Part of a small language model's weights: width 256.
Each number is 500 + 25 x the weight over its row's rms, rounded and kept within 0 to 999. Layers, rows and columns count from 0. Numbers have three digits each. The size before them is the row's rms in percent of the matrix's.

# layer 4 MLP down, 256x1280, rms 0.0109, rows 0-40, columns 480-639
094:539529545510572483491537493553501503496514460533479550501536491522462482516498501512462492526514520496487486511497468489446507472514476504481466502494517491518525530467509480496499473478488497470489490489496526485498552463496478486519482496478461532524506487470504518461502557515495519510517507553501507521540467473461528525456510489454550468482524500500489552496499485455513450497432502511522522470482519528537504482544519510506541492493477491510490471500469480490520493491433573
102:505514446523464494479506534513517512531517541498510512505451492508494490497497515504469537481480474500516491471493506503536492494502487487516536461505468436548501509503471519501510490476510525492503458527492531452519484498492531510513522483491484482476496496519495444470468504476502508466457528502472527498510516510504459510518500553517474513495490532486513489513462496526531488472509472443447515508492494481532476487465487546506472502492477514477467547504509483502484475476474534
084:471493513537501535512498514493495494506526495497536521537488459460487565539509517474467496500524480493438500475534501507486534507441484483532502487504553516493525480539493522516491495514477492435481521456462506488451488486479510492470524499488503524506473464496462520480497473508501451493502510502500534508510506549492505547508496470448493514472527510509533480524488437497535501496496486500423505503507502499539511526456498515537541494525465463468472498520490489471540491492507502
088:540513551555507551511532514542533505519529542441520498522544490501520512472528497491506461504509485484511489457485447484507508482489505485491507477491534476518491491470564458491469486525475479516513496511479528489538487533489534518515450504512516492520506498487482501475521447512478532496489491481509504457501475467484496503528535508515546503492490493498492501495532499536503532509499502482519486492529476525490487521476473507491526498477495519506496455501486521504505506493483529
110:531499468484470517493507469481568485484461513516486456497486523506491503533491485540509502512524478507522548517438495471499503514476447489578485464502467531523484494527476480521488506524534497511499493456429527504474502539463519522487517451549525495526503510518511498476520473544456462498465529514535521444515533520459494551505517529505495530496495497497499519483517496525511510505495510469479486488485511478493506510488493537487502534479498486500449528494462495465486530495513473
092:439481469495452508529486515518486477475480503478492494514508549465491532500514544491507493483481497491515488467507492488549504546513471536492509514482490511449487507459502502489541524442491489498504434509444504473515496498528491503497513499473525519458473504510517473527492483470470492515498554495469536493507490527476487521536508486527486528523541505494500532524525499518538532500543516473537504497525472526522553457516504552507530504481495474461471535488524462512501483525525501
107:504507514487490509519489468505495514545501550476537476536556480461502486521491476472484472522564461481469507508492491464509496482511525532504498506496539521451513535505520468460494522491468464482492486496461514529498508507455501532465477518489500463486548509520506492524498494493491518486497437483534526480533490483478478506508450483458517492493539457462478467498520469514489524490524496495506530499523483493474433495490486509551470503535510482535543527486512506507515495561472530
107:499470550515523470506456492541524518508452497497517535495521492506480531502507509532514504497507491473532501514508525473521515534519470481488493500524511504514530472471502548482526474496487528486495456495509501501476508529512499490514552477543465537499483492511481501511527501488532475480454506508466490500504526483529449449499530478511483483533500498494492508511493462528528527483482509482519455493489527525500491556475469539496528487489502500506508542497471507488490459517574478
088:524513434539473507510533525469462485494545514517505563448502494493485512473506494472510502466457488492480494519489447498522496508471519538517506560537462484496518489506495484488512489493539493505516493508507475486495457525502527475504463524525550467527490487482515473532486494467505496506467533508495469503517480529528487527524524541524518496519469527505518516498486498519487486440490493497487524459485485467488498438537499501454509531524467504495475505495478516502498483525517512
094:484515487529494493503516476526489507472479512459537482518476533522487465509489481506475466486509472494511537534497493492466514520515531526490466536454526470490497492511481493512503444500490509497484506508491480495529479478532523475479495520475516465496499502514485493483522516529470480506507487550494464477482556485495506486453507509460481501513462512491473523464518546491495516508497503451481453519503479493492508514449505488537481474483537509473520527506507456568499506502446526
088:457482469510488518527512488500468501493427480473483502503498522484496498503536516484500501499473449443494505508492509528494475532507543510450491477465490488533509479489493558518456519469519483496473470459444457505519542504525490460507477506467512467512509528530494513512493480497472454472536522504500517444534476456510531520511482483507513508486514492553568535573497524488453511515473466512472537549510488487498514529522506493469518494546524476477516476478530527487494466467546495
093:502476486470521544479498466499537499491486500479543494452496505522514518488501492535511522508541537518573527515467522487482516502474473475513438516532530523531532466502533503481487510490522564532483455493460456460482564524526535481493499510496523498509512502495498504484515533515487491534522541486502494477500512506512526496493490472476463461538486523514500479468512534542510522470498513493505516520521509520469482489524501513486555494481525470443503478481536527475512490509483483
112:473511520434443491506478549513548479482497482503515485518526498516500484471545484491497523506482488544480515498501520496505501468503478541480484560482470516464487514482508499526548504473494555520534527486487461488496519484523518487530495506476519498484522481472472488531514506479509508529476485472492487488505534550522495400489459479519483503506517513508493460471462504502518492520523529492526508474534529521456477474446497538504534509471482482453532474505486495486476513511517511
095:517464494519519509477524514527505531488513465524512489491466454516506490500522533450503512511473549510513507478516513507482514498526520464506483480524499500516518528494515527479522460515500509505532534487538440510520478469473492514540504542487454534507561497560501534473497521487477515490503510525526481512518483512501503509514480482517465495476497508505455526476479505503457481469523527501508533477532512478492474502499507494478535464490490539496464476476453496501530488482491491
091:508550467527476537502528494501481467461480483519479530490518508514522518502500475484467508484472499549507458491509496499505470507506540554517503537505513547475524507459478516492547532474536514544489483464554463466442484482509483482524483486454489476476541514486516507490490522494517472525504516485506472483525505499549515496489509516473465480527524508518475482493538548481517481497455478504489533455500500481484507522517475474469491511501498533530535500462525483504517496536473506
087:482502511506510496480444520484494487457506490550513524508469484561507511524491536538486461538502490482478500497513503483517515529491489464492499516475495432535530487500455532538514452514502534480478499493468556511493526482538511521532546498568492538484472457482504520450483557513550450460439485548535510499539488455504498477487545512482477520537542526479501486494474491491525493500455529490465479512496476488500518564453497502484558497488508512506478515496539504500482503480473426
106:493511465499430491506505516482517476467470491494481534479489524507482524523512533527521517495542488511494493475508561501509510538479490494521504481502532470475492458503457477556504523533503471529487479519452503519513517543521489512449488523502489499473467523486504481524450531488503461474521500552578526519506467499483508526497567491482532515497505507483517526512525516514519511482523449521522455488497515493501532497549518424520468509481479499514474483494475520498498486491517566
112:500542506527491517484498457558488520489476486504478501499467493516512466480509542514554476497465452528507476488512510495490522539536548529490556522493501551516495521437533484490501534512531456526513501520522531489519468492499498519535473506473486475494524523480517474472485483531486510516466516478453498446505512472495483445527434490550495441483503465470446484470492504573492531542504448488535505468538513505496485451471526493485514503499488483487552528474521488502502520464495502
086:538553497509475521528501483503523517493525528493533539517502496516482474452528495496532500507492485510559507507503536523461464532526529417475478499496505475506451493504511527481462498482507539503517531518478516509504495502490510480484497489522498490439487511497537493515466518501472518498509542491490502535473548542510465447476489529476480507495483476491477544484532478504498536502520502498490456546511506519504494463451520557484494494513509487512509508509491544460454488510531498
092:525515447507489539486512508508489518495501538508458472493475552460490538448513537477516505496496514524485504464471499528503517542491506503519506523482499508481511535496481524559511508514552483499462513485459495492472536500468523507496479489515532488494546494490508495481503490502505448498471481538555527489522484448470525486494547464521543525506536504496504477476514488514517521507490479527442477488502506495552473488487492475553514507525466475473482501491502499515462516467449508
102:476502490468530492497497484475528526471459466524517481472496516533488509529510488525525543513486490483549524488434518509483487536498489549507502538500474535501553480487457488507526532510541547545490485515468478508477482492553496563497497511520509482448521532494490487498476527497480499523480519513508503514492501510491481521479467483537491461481540557504474484470493485483481535461509502508505459533477493488466493486469476484517526486502534507500506517437549481501486500499489513
112:523537566521490500464496521494524529479492511492505501494547518491511484508472520540501534502484475474527490534477531490507516465528452521486522442521483490496512503526521509486527532518496492511537475527517528471527504503528544485508551531502484479514512550501539450511487508505553538482510482485456466487479504504526461466511498448516444477538511471470479500506521481464535451537465513485520534497517540533494499529492472534469473503480534503501534496488523489536515493483543480
127:468476466494524508488526467460494496505512514477490482480504499492518489498489463473478465502458495485530424496522480504514474499536536471470500569493542566499489497526517510485475524525518471529504546525482527532492450480480484530516487507489561496513513495497532500506462501464507486504532456464523500512489512500511542502467483537520522484527508506467472486515540526475511501491493494523459506474505461480462515512491463480502511510526510525519481518493513483497532460512467521
097:549546545507465533517470466519517505497483518488489506530490499478505480502540520472521450501514469535495440470531487494478507504475519448517467498520473499493510510517497467517454467520489514522474524477506514504510547496447471538524511490540487472458474485500472485463520493551529453466489531520476456487505499454513498494508480475436515511464507489523514509528473499513521526505473503498507489521504494481556500472467524496505527513475469489499459539506502512508508474498486504
098:502521458473475529529517521497568526493505459514486468512505477456451525462524518501480542509506470521468521500485516486515503475457494522507502503497531481512489530532489504492492485512493516517505558502487469475476511517464516537533495502498486503537487472482452474496484496511497475471487481530542493503487513538524510491555520487513508506468505524487507439469495468495466525479513471478477534518477493499467512445470501485495545491516462476474488495547496530481475506477474507
117:486441492417501451531493523486507470523522474516519511476525505489496548504491497500491515503470481470515510518495481515494474537521475523482492489527468474502501450505507500515483520484482529576491481546485514524492537478509473525458512490548523509495512484524504526523503503488503458470512521488486475532510504476491450479529512542538469471502465566508501496517507474472509510483516511492494492480485494492514517511519483497527523506491500558489457500520501526495511524477518482
103:478481501485493492453542525486497423504473488514506497496517534479489476517502484468465476477518493539480485519548530476542479476529455519498530514523489510495523518492518532531526491530459542515521536489554481510528533516498515517537530554499503514500491511477490525523548504529516504512487498470466524474503518484520498474478458499466484487540475463461488496494472484495479521487490523513541486486504526485496535474478496496523543480469499488514539530470485479549540525495513489
094:495536524526487459463459491494476510531498527510493482453484516500528531498495475481530500522528546473516514494484508491537483531512485476509520483479506477500518471425527522525550513508498457506515496532471481516519490529532524479494514507494486485526503538504535466536505518482473487464532532458502483476503511495507475531462488472536524479544518564463520482501503508478535521519519487470518477507508500539499491484516507493552475493495507489509532490474488507545467492510490506
110:527549505503481539477489523473539472513506502483494490506490496521507477578504487498505489509506545459524485509449538556453470543513482487460496492482433523524537452520497522503464508493485480470536483483501502556492464561505513494486514522507511507498509508488469479510531504488491474511523459478496498465520478480524479502515537498515518457509518482481506519506489527470533495480477473500489452475512496474513517490517506522503462470502536540541531528480496491500490519462585493
113:522489450508523526425536489499482477510480536531489466491473488521529469510518495509477520487455520528503500515507502481438495522535514464484463498493484496479499503524481533528510503526517519487506516520503495488492454457517526463485479476506496489472505482496515483485507536492473523520488474449506511475500516519500494469435492510462486531433478493519458459484514518508492511481495470482493474520500503474534486539484501519539470487507509486471508531532476528449496474484472497
090:519517533539514510477551469490524542490496460484492494530462484455521472487521552515542476539504517539501493566520514521474484524498547484521495466507470480561490534497525483520477513522474471511477524493477492515487536462464504496480486495511460506516504483522498466472483504515516501481512505532529525488482443453469485498481517443492463491488490502526530483531527516492492502519496473538515510504520501496532523503539546454561484506522490510460504503536487484485512501488528480
088:552490521511479492492502502514496559534506503480499500489504544451542455479513501462512463500483543477508511482487473523526513495508492507501495464511498504551451460499510493554501517529501479475491511529460497510519463526475492509494469487518493518520471511493503508549509448523509462513511412508467519528484491527491457532510511495567521540515507481470501536510549492499536476516531487503518491499504524476520508500523513493507413482525479523485467463469450508501459527490528514
101:530509461498521535486521505529486525466497483519491488469509489495543455492440469533506532508490491469490501517515533503480504484527550536533522491486454487497506492504529543517489531517515473532508531539482528500524509499504458464495507536482526480524545517440560488507510478503516494451477532503523482517541496484545489491568451532553491464488479511494523469470481516501483496507475477560465496479503514528477500486525491435501451494505514511495545478516489491508534528474494515
113:474497582504553469495507485489446499500481514495532536530516522481497454527476510464480446532491503464463530511518493510510478513576484525500520463481550492503512564493535514511535489512424472509494506499506505511498508482499466492469576497492447539537499529551481500511536494537514518524495486558476482482513546532488439516525537502503458493500513510500507532517508463465512538518468524540548540483483534478503471495548478535545504510514455475520533504481502448538522483550445471
099:552559525480481502496497492513499470491516493507474509545513502473501463488510489500503485510499516469476536527541492484503512492481504527498461505471487508568519492530490487533497472470474531473503525466485488520479483527469469463477509498531482472497464480485487494505501477519519511467507506478518502508543482500462511476479489514457484530471486436513517520514456484502451484514487528511486529516463499507463519460517571528479529517470531522534551484494496504492470548488512491
106:499511491529502552472520481487493521507445534504521473477455527509518442507472489527524498543490542509542480486501538521471514505489501518526508484451496474495531518518510556516474500518512501471511518501509555507545502513512486472499511531513512514487518496479544518470507461531441493482469537498491509500500493501505509501531498487479491511508520474489496478445533496514484533522473495516470512546522477534492506512482475525479498471512505507484500547458478512506532534505493459
095:488538533517509500482513511529504488475514463493468508473448495526487502452481532535545532504500478498535532535483512504458513509511542465475508469461493500484492491481537471492508513448517470477503469485540471491489511529473526499478479475461476481488481517494517475471475532493479508495493496458485474505516485504520506544508468479533516491488550482490472488505514513492506466522531483485503472492467532466448473474502515547461471486478503531509522478520521485422498489450524508
110:511490482488503524535512519494447517474486490501528524474483489493527489491477494509461471503513486506492520508499509537476485577549511525500512495505505497505503528488521499498524511521509446501498508459541531475513512530503493470463462495481519495509547542523445521517507457503528488490452491488469487511467503451500519489508496521529524481505477545550539486546487506499484499525487482533479490506490473454488499512515473473484519456496481530511522477499514460575491473465555472
107:495551510479491540491495484454529486504527488471497556490473501515505507483504448554503480456495570542544538484479435463460496490525483504466493539464502480506449453482549456481477511465488502497486499528533477552530483522534519495509522502481541490506466498480501521499489520515471498509529480496486530481488520488530494461525523503480525529532495522504485508485489553477501552502501492525490502496488506516480483522530457497461498468468498538520506519507491556519471488493483528
090:528514514482525506475515448523485521500511515489518543500547506468548483484495475450511504505488510463505510476473449516509515472506487499492501516469460537482553537447561485493495530485486505491540517527474499498476497500515444477505434461514486510517490524535483522486544433488502505537531497457501480481528484510515477558509473526559527479473498505517512484534534470515467500524492502573504493453493545518480467508561534535514459478470520474458538484486421460505478542514501527
096:496517478490520503517479491488473459455512532496503486448502494518489527491471511530481525509494466444520504535500522445513468541519508511491498530485510505481517506481530507513469532484523459524481496515530506498498481523523489459454512471484503511525518516507503544476500502483482535502496502459505491562532477472494521495503523518494504473515523482490506528499482514483448478499482518522455487535482495516439495526491463496483537538536520537552572452494524483510493475526507540